Each number is 128 + 32 x the weight over its row's rms, rounded and kept within 0 to 255. Layers, rows and columns count from 0. Numbers have three digits each. The size before them is the row's rms in percent of the matrix's.

# layer 7 MLP gate, 1024x384, rms 0.0942, rows 137-159, columns 96-191
100:110049150108184155131087145123078116097116163094126171131133128144121163162127164101131166132157083138107134100141142129124148104161095151142117121149096121092101109149114116120100095052109061127158153135166154104173188093118107115149187157163103183112125148123125143096109086096186131171
102:087138115148138104148157141132178091159216161183145119109093095125152151163118153126122131132164138125104084135117155091103098125132080130083121151095177133148112112189074135149105082131136138190109106130119120099110081131131106156109112161115140141068156084201111118166134117146131122170
107:128113126148056080132161168129099129110107069068135145138136076154112135152111123126115091118111112093139141166114090151142112125149165151116119101137168156099145112145082149100082097099132139097099150099174141115124137158030125111140161126132145091160040106092179210150143112103115122025
100:150095141142140133154157090117156128143140140150089124140146141067102060136103123088135111142075119098060129204139144191117099117093157134152146165126139137076143131190135077090126217081120131167124120079140113100169099117104124114102079167119170155072137151198157146135102227119170155126
098:086100157136153096130170065120149160113135134167161097160109139169072123108126121058167115125094214125124139165149131163104107135077184056060120114136211126149151177156122176163155149076128133203202141103075141175103079090147144145114155110131114117107143090145117151135119135060088107106
107:128159156127134133107154118101164179165135105100133126106113153169094172137122141154106144197198140129109102111105116168140101096133124156177157084056124141195118099084078105172094108145124094080105189122096124139054138156124168105093119136108166148134080089121091152094157138155155113110
098:135105136143090123156139153158128106124064144124122206097169128135107123145211187129109121138227142106113124128132153149112156070153147117127172095123165164136172095133087133148093101167153146213097131105154086019051068112095128096142100138127093123135139131147149153132067143134192115138
099:131068163132116108155109121087129085158170169149107113167201151141135168142115112083120154140110144145149156130164108160165093133149135158088200132119122149148146167104140061152107108131104098109141147095182136160145045112139118162181107124129117097132133132144161125190137176065127160130
102:184098102144074114128134202122166125109136121140110149140173140085173113139182097120102129148162115131089090054124110106123151098161155198139147125141134192096136126118115103126129162130102073136050140154128130105157063184130130185145168072109101109132143111143165084144102165147142074116
101:099102094127099085118132164174168167108164144142100105080128117138191171127158164118123162107136142156184121139080069110120070149139172107088137104101171220164136118119097132149109147144127146147095117118085146102094124092102149128170111194154158136080132118108130143121048084141113154228
099:169135121129096132130113098097145127169130162143162112127085180197116117114161086133098114157166132152176171127214125059148130152135160108161208113087140150139117120094135149106159175163102165206129138114140193137160164070125091072082150136129127131120252117105147112013160067129164094142
105:137103218143130172125104141188119151103152110203167108179137147126160155116106189101113154122094096164104123093161127124133111140132140062109120132140104128135124147105062162122124111163146101173113107155103087066158127124100072122157195127111130123190129020153079115116092138205150134155
104:119160094146117135101104168136109135141201087064101127146073132099106095112122138059114148119111112145085121183148122214150166050144120149116188161058117192114089157168145126137103073173062169147115159082103139132133178163125090154172134104097124145112190167156146140084115183098126158055
097:174150124061130104064133159108092108134105136144133164130104131117131157165108119168157162098124186095105116159048149151122133105126142083110079127127136142135094074120122085144114137109150167101126174122140120156199130133131110138115159185077125151198096149116080112142163099129090157144
104:138115098102148111095119087106114062136150151203112153082123136156177145080116110140110094145119208080107134173119110128137153166150152126164134157116187076065151117103092087161128115176106128113138096074157094141147142149139163144121067142116100137224172140111165091176153146117087172135
111:168112150148162127173155122163088111180146183103136134180114148110167105107142124083070152125127096149177150109130094170075156165085105110137131151102125166145099133063120157139078128142133148083126178208150144166124102120174161185106133158086123154140173141166118073120130095122120080163
098:140174107131113134128161076124151138099127092122084115182101147121145172075108164133093088124134158146130124140094149037115078172118157087118095095112100165083155152135141099109144062148106179080144065150130174116090118137106110136115087151044129117130108115121147109139074151176127118079
098:118116167174127103144113109132138135150155158106129085174114138123177068124066108185118129085151116130152170047108091196156114109135157129085134135089157072089137107132151117175064136136140105134141122116132084121096120110131137129175133149100190131110079090126231114199119131095140160111
102:081091126106149129073129117096119102104182112167110133110127112046095137136177145077104182096165194111125061136108094148074093206120156151119145138115200194123163121081105069126113160133164141125135126053149095111112140149137141146084149094148106129114111147096116082119138075139121172183
101:164144079139163144099127093128156128134126160158135140173117115167065075163082139043085136177130100114147065102119138134142139117143151105116116128148191084159139105077100048082105131126165125171090092099160106163119110146110115115101051117129137150126102150136088158150114131105135111115
099:120183099177114150170165128075108125141122097162157092162126143114121137110106105116100188168128128129110124106094135135113117093136114106141128115103201149120124150106141130152134183092125120094128146057124090095141177108157146133136158098142162086084125176107146138093129128160162156133
094:115136054142098168137124106119131065127134124122128158086143116131087113098102108135146172085098135151098114083125132175117122092103105074124154069102121128112051030127098106124139134119169138135077093162087118070125138157097182117171092131129131127143124096167103187121100159129175112154
098:129078133110079120083137138164079155100150154170058059098106096152111152174138078166085083156109147171155086086142161086158052120150110130097169086131122148134091172126135118108151078094177112109190095084135103100123134101118071173107147133126118129181085148155128121100139139145166132137
# layer 7 MLP up, 1024x384, rms 0.0936, rows 137-159, columns 96-191
104:135090103083073146119155133141128168125151090142098113164113178178062121106118172159078113147121113081164139176171061109104197072059176112119122103157146084136107152132109127160097096100142169109143108100079107159116089111103111130149152105125109122159138133156095152178091173179110136124
103:149096131195157102126114113145056094135129093127162121125132127067106147131121126135153076089153143174080119120097124152136127138101085095139113163111093089097082140118134119123129114106148143101099128077099125151116187133098119162099123162087106196159122165135093086116096117037053115135
102:199124117157126146179197144081057073158163154088129154119148179166113109176127157089129107097128133139145170085152070176118166095191113192144151114166135102114125136143161110116090133098125130086021147145184000139166112128098178154129098101130125137148113108105074092123125115164121149054
095:095103143165174091092139118138118130085151162108113152156227128165153107109087151100207155127088142116124075109136150140179098156088129144118167141132152081098168121142161110168097094142105149159095140122145113157123117150107118055139060145090105097108135117097078080194109127107125094124
097:131083169151163132124102097131165126127136141141144106078111113132110162103096129086155115142151124114087181176161090181135073137114144125125120160084132094147166186148122149155153172099072208143083121170148087176123158086135167119130124111123149103105149100193153136111154094108096151138
094:111113137111110097143055172119135100224091111080152179106096142122185125177125140109149095171120117148072109174159112143140133159111129147114156179091075107132139159146103159210131178113150092126125116150137201119136155142171092096184144148072182166120106137103106106121084133156110085141
098:068091193116146148136144144121139114107137124112128105147126101173131134159170162125106155191225124129081127159104177117104098114140146119086204089141178161104120140131075149128082093078139135092113147126126168135098113101190123112138115124131139126121149129165140143107175140151128149158
094:180153092084132109151123153062092162086153099102110117057128132095159153060101061167090166148084099099176142127104119162102149132158133117119122140143139173157115107147125120122081123174118106107121138088123138039174099062169101121084160214116070145067085155095160148148178123113091112136
101:125074125150147080104120060106041110181138094103115074140156105114169099096142110114119128183044197123221134160111127099112105141109126132099090146097132093102126122099089117114105139158112131103122129164184108187134151123149118108160110143115117137107097099134115148088136175112092157166
103:074156081141096103140184082134156092133132174147129127149116142150113114130110134106160169103122110139110139096085089127137133157109098131132173077159165079116127125175100080140147100125148132109106134108102127118102102144109193158084149106163125028085115117087110094150116118171082158239
098:114107119114055052151111098047167189064159115134101136150120129127127126148090122144068152101182107152108131060156082100102124117124096153097080151076102116085096132145075146101148116144153109155135187115143089135143201187085094126050146125107189143089129187112120082114189019134180154165
108:132099137084104182145168178087119168095124132141122151167116137093119078155110174103126141171108136137087127092116158120133132141111092152213068143101115169106150184161138141135092103118146077173083126117124140178118149126088112162128094162128145144171186121127052150147137155083136099153
103:079123157088136042105075162149047229125087169148086145073112175140139150160146114139136150131149113142169099081152121107151136127075145158120094145152100133168112106161146136160128115136136178064137157087142158211124117139123080089100151114130126102141127140132063083139161065159135134147
097:105120164089105093118128091131161069119112132145151094166146147150131099193143127137141127121123114120169140138033150128149106167100059091076068152151073059130172114148183154138125154107125146150112175140156107109098121132141167090077164236112133083066147144072136146101094139094129129150
101:131185168161160202093172180165129121110056110041144091142114113157097146110106143124188170150059103170181175084163108125139137096131092101114131166152097098166145107189111146111100123114203115154172183096111183149113174174089118128147142177093139058088105140110087140124133125114152140129
103:160132182168121130169098121178111142110076091120133145154155142144128144137194151117120133135101091104181126154154116081155126130177126120091102139149095114033066163105131119127179139141123161118138098104158157146156186148140115119143124147147121096138155151094164198151165089157139170180
101:175183124172147045121121077075122134133145147092165102195102166104102140081118185132136117123106134120149130130111121087091081109128124051172109167074114114148141155081140139090119143107162129141130103115093165101106106128095106172130060079079140125141120120159175127112185104174107117160
100:134082134162161133100139142057087089107109145131116128162126076103163122154095104129069109128125115124069077109134118085101123128105137164135167072193121134142109141160134160137152168166159126113085192119138088071176139114086205146122089127149112162166139143080139123121105172127070103109
097:139097098078155157086114179165140127102139114154167173144168133099118131109163116074136113148150099085182152096119152110068122124154122125112152203133156188139100115070147093096106170128169167121145122138121129142145121108152092120112102151201112142108098124079093149147145179183163093159
103:090135090120177114111120174143142155204116136114138131063120160139146139075160148117071152185164121122141212126108121117118162102136060127115165129122131121108104122168123127122101073146091144125197173122220178155118124159116191120102134128044100135143145150138153091125166150161119203130
098:085105191144138119127130136135111116067126209155078164170125178173154169118127110155174118114144055125096173094183166138131181151166108090117139114146119109123238113110061093132191150098061134159119103175098100141122114138151142124140150155136130104118161114126104135123076090182094185116
098:132119102132114151134113134146163124090162120105144124124155116103090113072057137121144165121065133151165144138112140186130169110134140107126130100094073204142109052139111179128114068120178177095113154179133138094115186101120141145107124160124116163170143122094103159135110197131156109173
100:110128128077056106120149079155113132071141142140094140154120176136113128166124104170095074179119122149125159087109162076197123137133134160089134097138101172112039186098121108130125111102145159115189120071104092069184175100127120166093159189133139149182038131125117124095171107124187113161
# layer 7 MLP down (transposed), 1024x384, rms 0.0837, rows 137-158, columns 96-191
104:151150136085154159148172135109110142170106171112093140146138152188147114082155079096137107138095143084136159070099078168128134075118121112144167094083058114121104079130160101158140076152026121119148131124151110189099135138132128147125133126162083117110159114217139148149132138117156166126
101:135149112162156130103090118166136143108149125119163109161123184154123096100072139131131153138082161136108107094153144077138084109076194156150028141102126116150128132147133114185158101149126162127151160097154076155136105121109149197135123024130131191127090075109132104126089060097101115154
105:148126147107129115133198131077052113152130118122159149085114126169163128097103100152128145093149084154129138106136126176113110129163064144108101194158136120093245121081164122202168097104165146142124130100192092136145136132120149141090064093142048106145137111108131099124161082133151136107
099:154146126164155125110115148134143099140065135110162082064114089101202080148133156170145125143153134129151129060171128126143143037142178151114172126106163098177097102138132139208119095108017136099172124110145132137065124100180154123102162174161086131152149075134098095227133207067124132145
093:112041203187125138156104100163112111094123137150088107040096154158148131120165126059181161132129188129125130200163142158147044138133168120146073115138179122084162125176072175098222184148099144117174184109160119192113150124163114123125041170123057116109126157195095121127168215100133150090
103:149097149177120195088178111137111100127117093182094110095153109111139128118103159116157111161154142109119130117108116099125165126122146122122090123196102060164198140103058142109127168115118092133158091042143148126120162181131173094152113107085175109104082123156144125133114122185132135113
095:100108117120147117124187118090147061145117164135134140135165114089126159110190127099158116162148101124096149151119157139146149128099105171180203082131131116093206156119149154106105090170154113175072138133137121136108162126060098102147136145052136159100148137146095137061088143151152129134
104:089105135113120102173147131159119156146176155091098152135145129148116131081093127094141171112076132149125175130097134178179114158142070199133131157170143141126158160113123115158114113162154120077128024089161122143141057093143165096116148100107114136195116107130163101116128208116141159188
098:118149131096212111123155156099135140097084175133142137100152161103167077108165134145077130165112149124151157096140147140097151117147161174127118135070172152075109099150096127119097106139131144136097162139155102191091174204128172171184065092120105154166086128165203122215193020155169105105
103:092134096066110118105155056089127151125132151197137124119144118161125143122113127126122189173128163125123191124094126111219104163125083163110086105161145096099187153140114075135182122168178157141186183079082119093153130141140152138145113104119109115102108201114134109112128095114140122104
097:113109091208127162172140143132203062113145146083108124090111123128097134123127116128140133125202119086139148113129122108104144122096150166144070152131198137144117146174087093173152113179141125147124191087146117055096115139099142162158118173092102121120132163128085124153166215067129178098
106:167106090101185136152156156099125092118088057104097227145095103081137123143129109111133124103114121166064153118108157137136179157129121148157091087105119126086086126113100092121183201086152117170135121114124098153107160111177206150100081103087081202091129147146144143116148216159138086060
100:121114172099143094067122136167126149153162122116159121110205120141095115078166086109148135152139127128174143085127116118122161109128100083155165106155130129156111118061134132148130150138084170097156147195176086110121135141114128151072147123130053136192120136151082157161090213133152125133
098:161066162123116175160145094088119152093151166078090145098182099106139122115179059160165136174140055145141143140119064127104083169059136138131135142171066111153118112136104177085129101140121109133146172109149165121144120123119128105082136110066149129080132102154169122104167191089134076164
085:183113173152131169097159155184083124115131105041128065135178118089106127106115177152110090128082112116105101136175149148144153131116118150106137156094132109118088118160095123146123161151144137152121114151141175127106097148112091166103177129043103164183057104115113073093134043156100113097
109:081141150106118158127137140059128108179199120098099136090148134136137070151118118124103074058146142105131163098105138084139120151132190129127072138124106061114158132095135183150123128090136147090121076156117152124074089187098134146138096088149100101161108112174127146105126123081133125174
096:152130190164079130123102075108077138106164145065146127155090135116188153128094102104143146136165114109141146113160155120141111157133099109158156125121093144090105056085086120109152095066098128144145116135113142092131140147119123173181015122123144130180102108128156158122128255158105127163
104:186109121076047177126125143083149125094150132134115113081174163113036170144195084147127201153143143120124104107071118102114038126163073109102128084060116161131139166164147107117091058101132157148133127106116117163103109089182194035137166120132143142142130049104112171107106203115138159163
101:103098182129184117068110108052130143134125109103084125143125130186124078069092077146100141096170178125112128128064112154097132157108156138139162115072103186102136107084076062101107160116167142155110102090200147117106109171114132101181161125126159099144169136107084146108083122142141112176
096:142148149135145152136069136161087134172120097158146101114138169123117137080153182121046099139133118173123130154142112176160128111129113081068215114114111109161067143183132164116132082166159204123088140122138145154152120148116126110150150148087139134151103131175139090136120009201098195086
101:136144115126114107115157151150153123083153158137135132098150086075165143122141122099094101159123146174155120139182155138199128219095116105146116162154127117135099103119159129128122074134082149141181133138109098129144155173125137185175121147100175091152239155117110128127128112151087041112
097:152069145144127195138088090157134110107095096170156114061097129109112146052103160127104071077137080152168128146110096134155173139091158090216177124137111122142090144123119112164113169085030134166155109080106129098161124076163183142059124112121175131156078155113116176082099192107120139095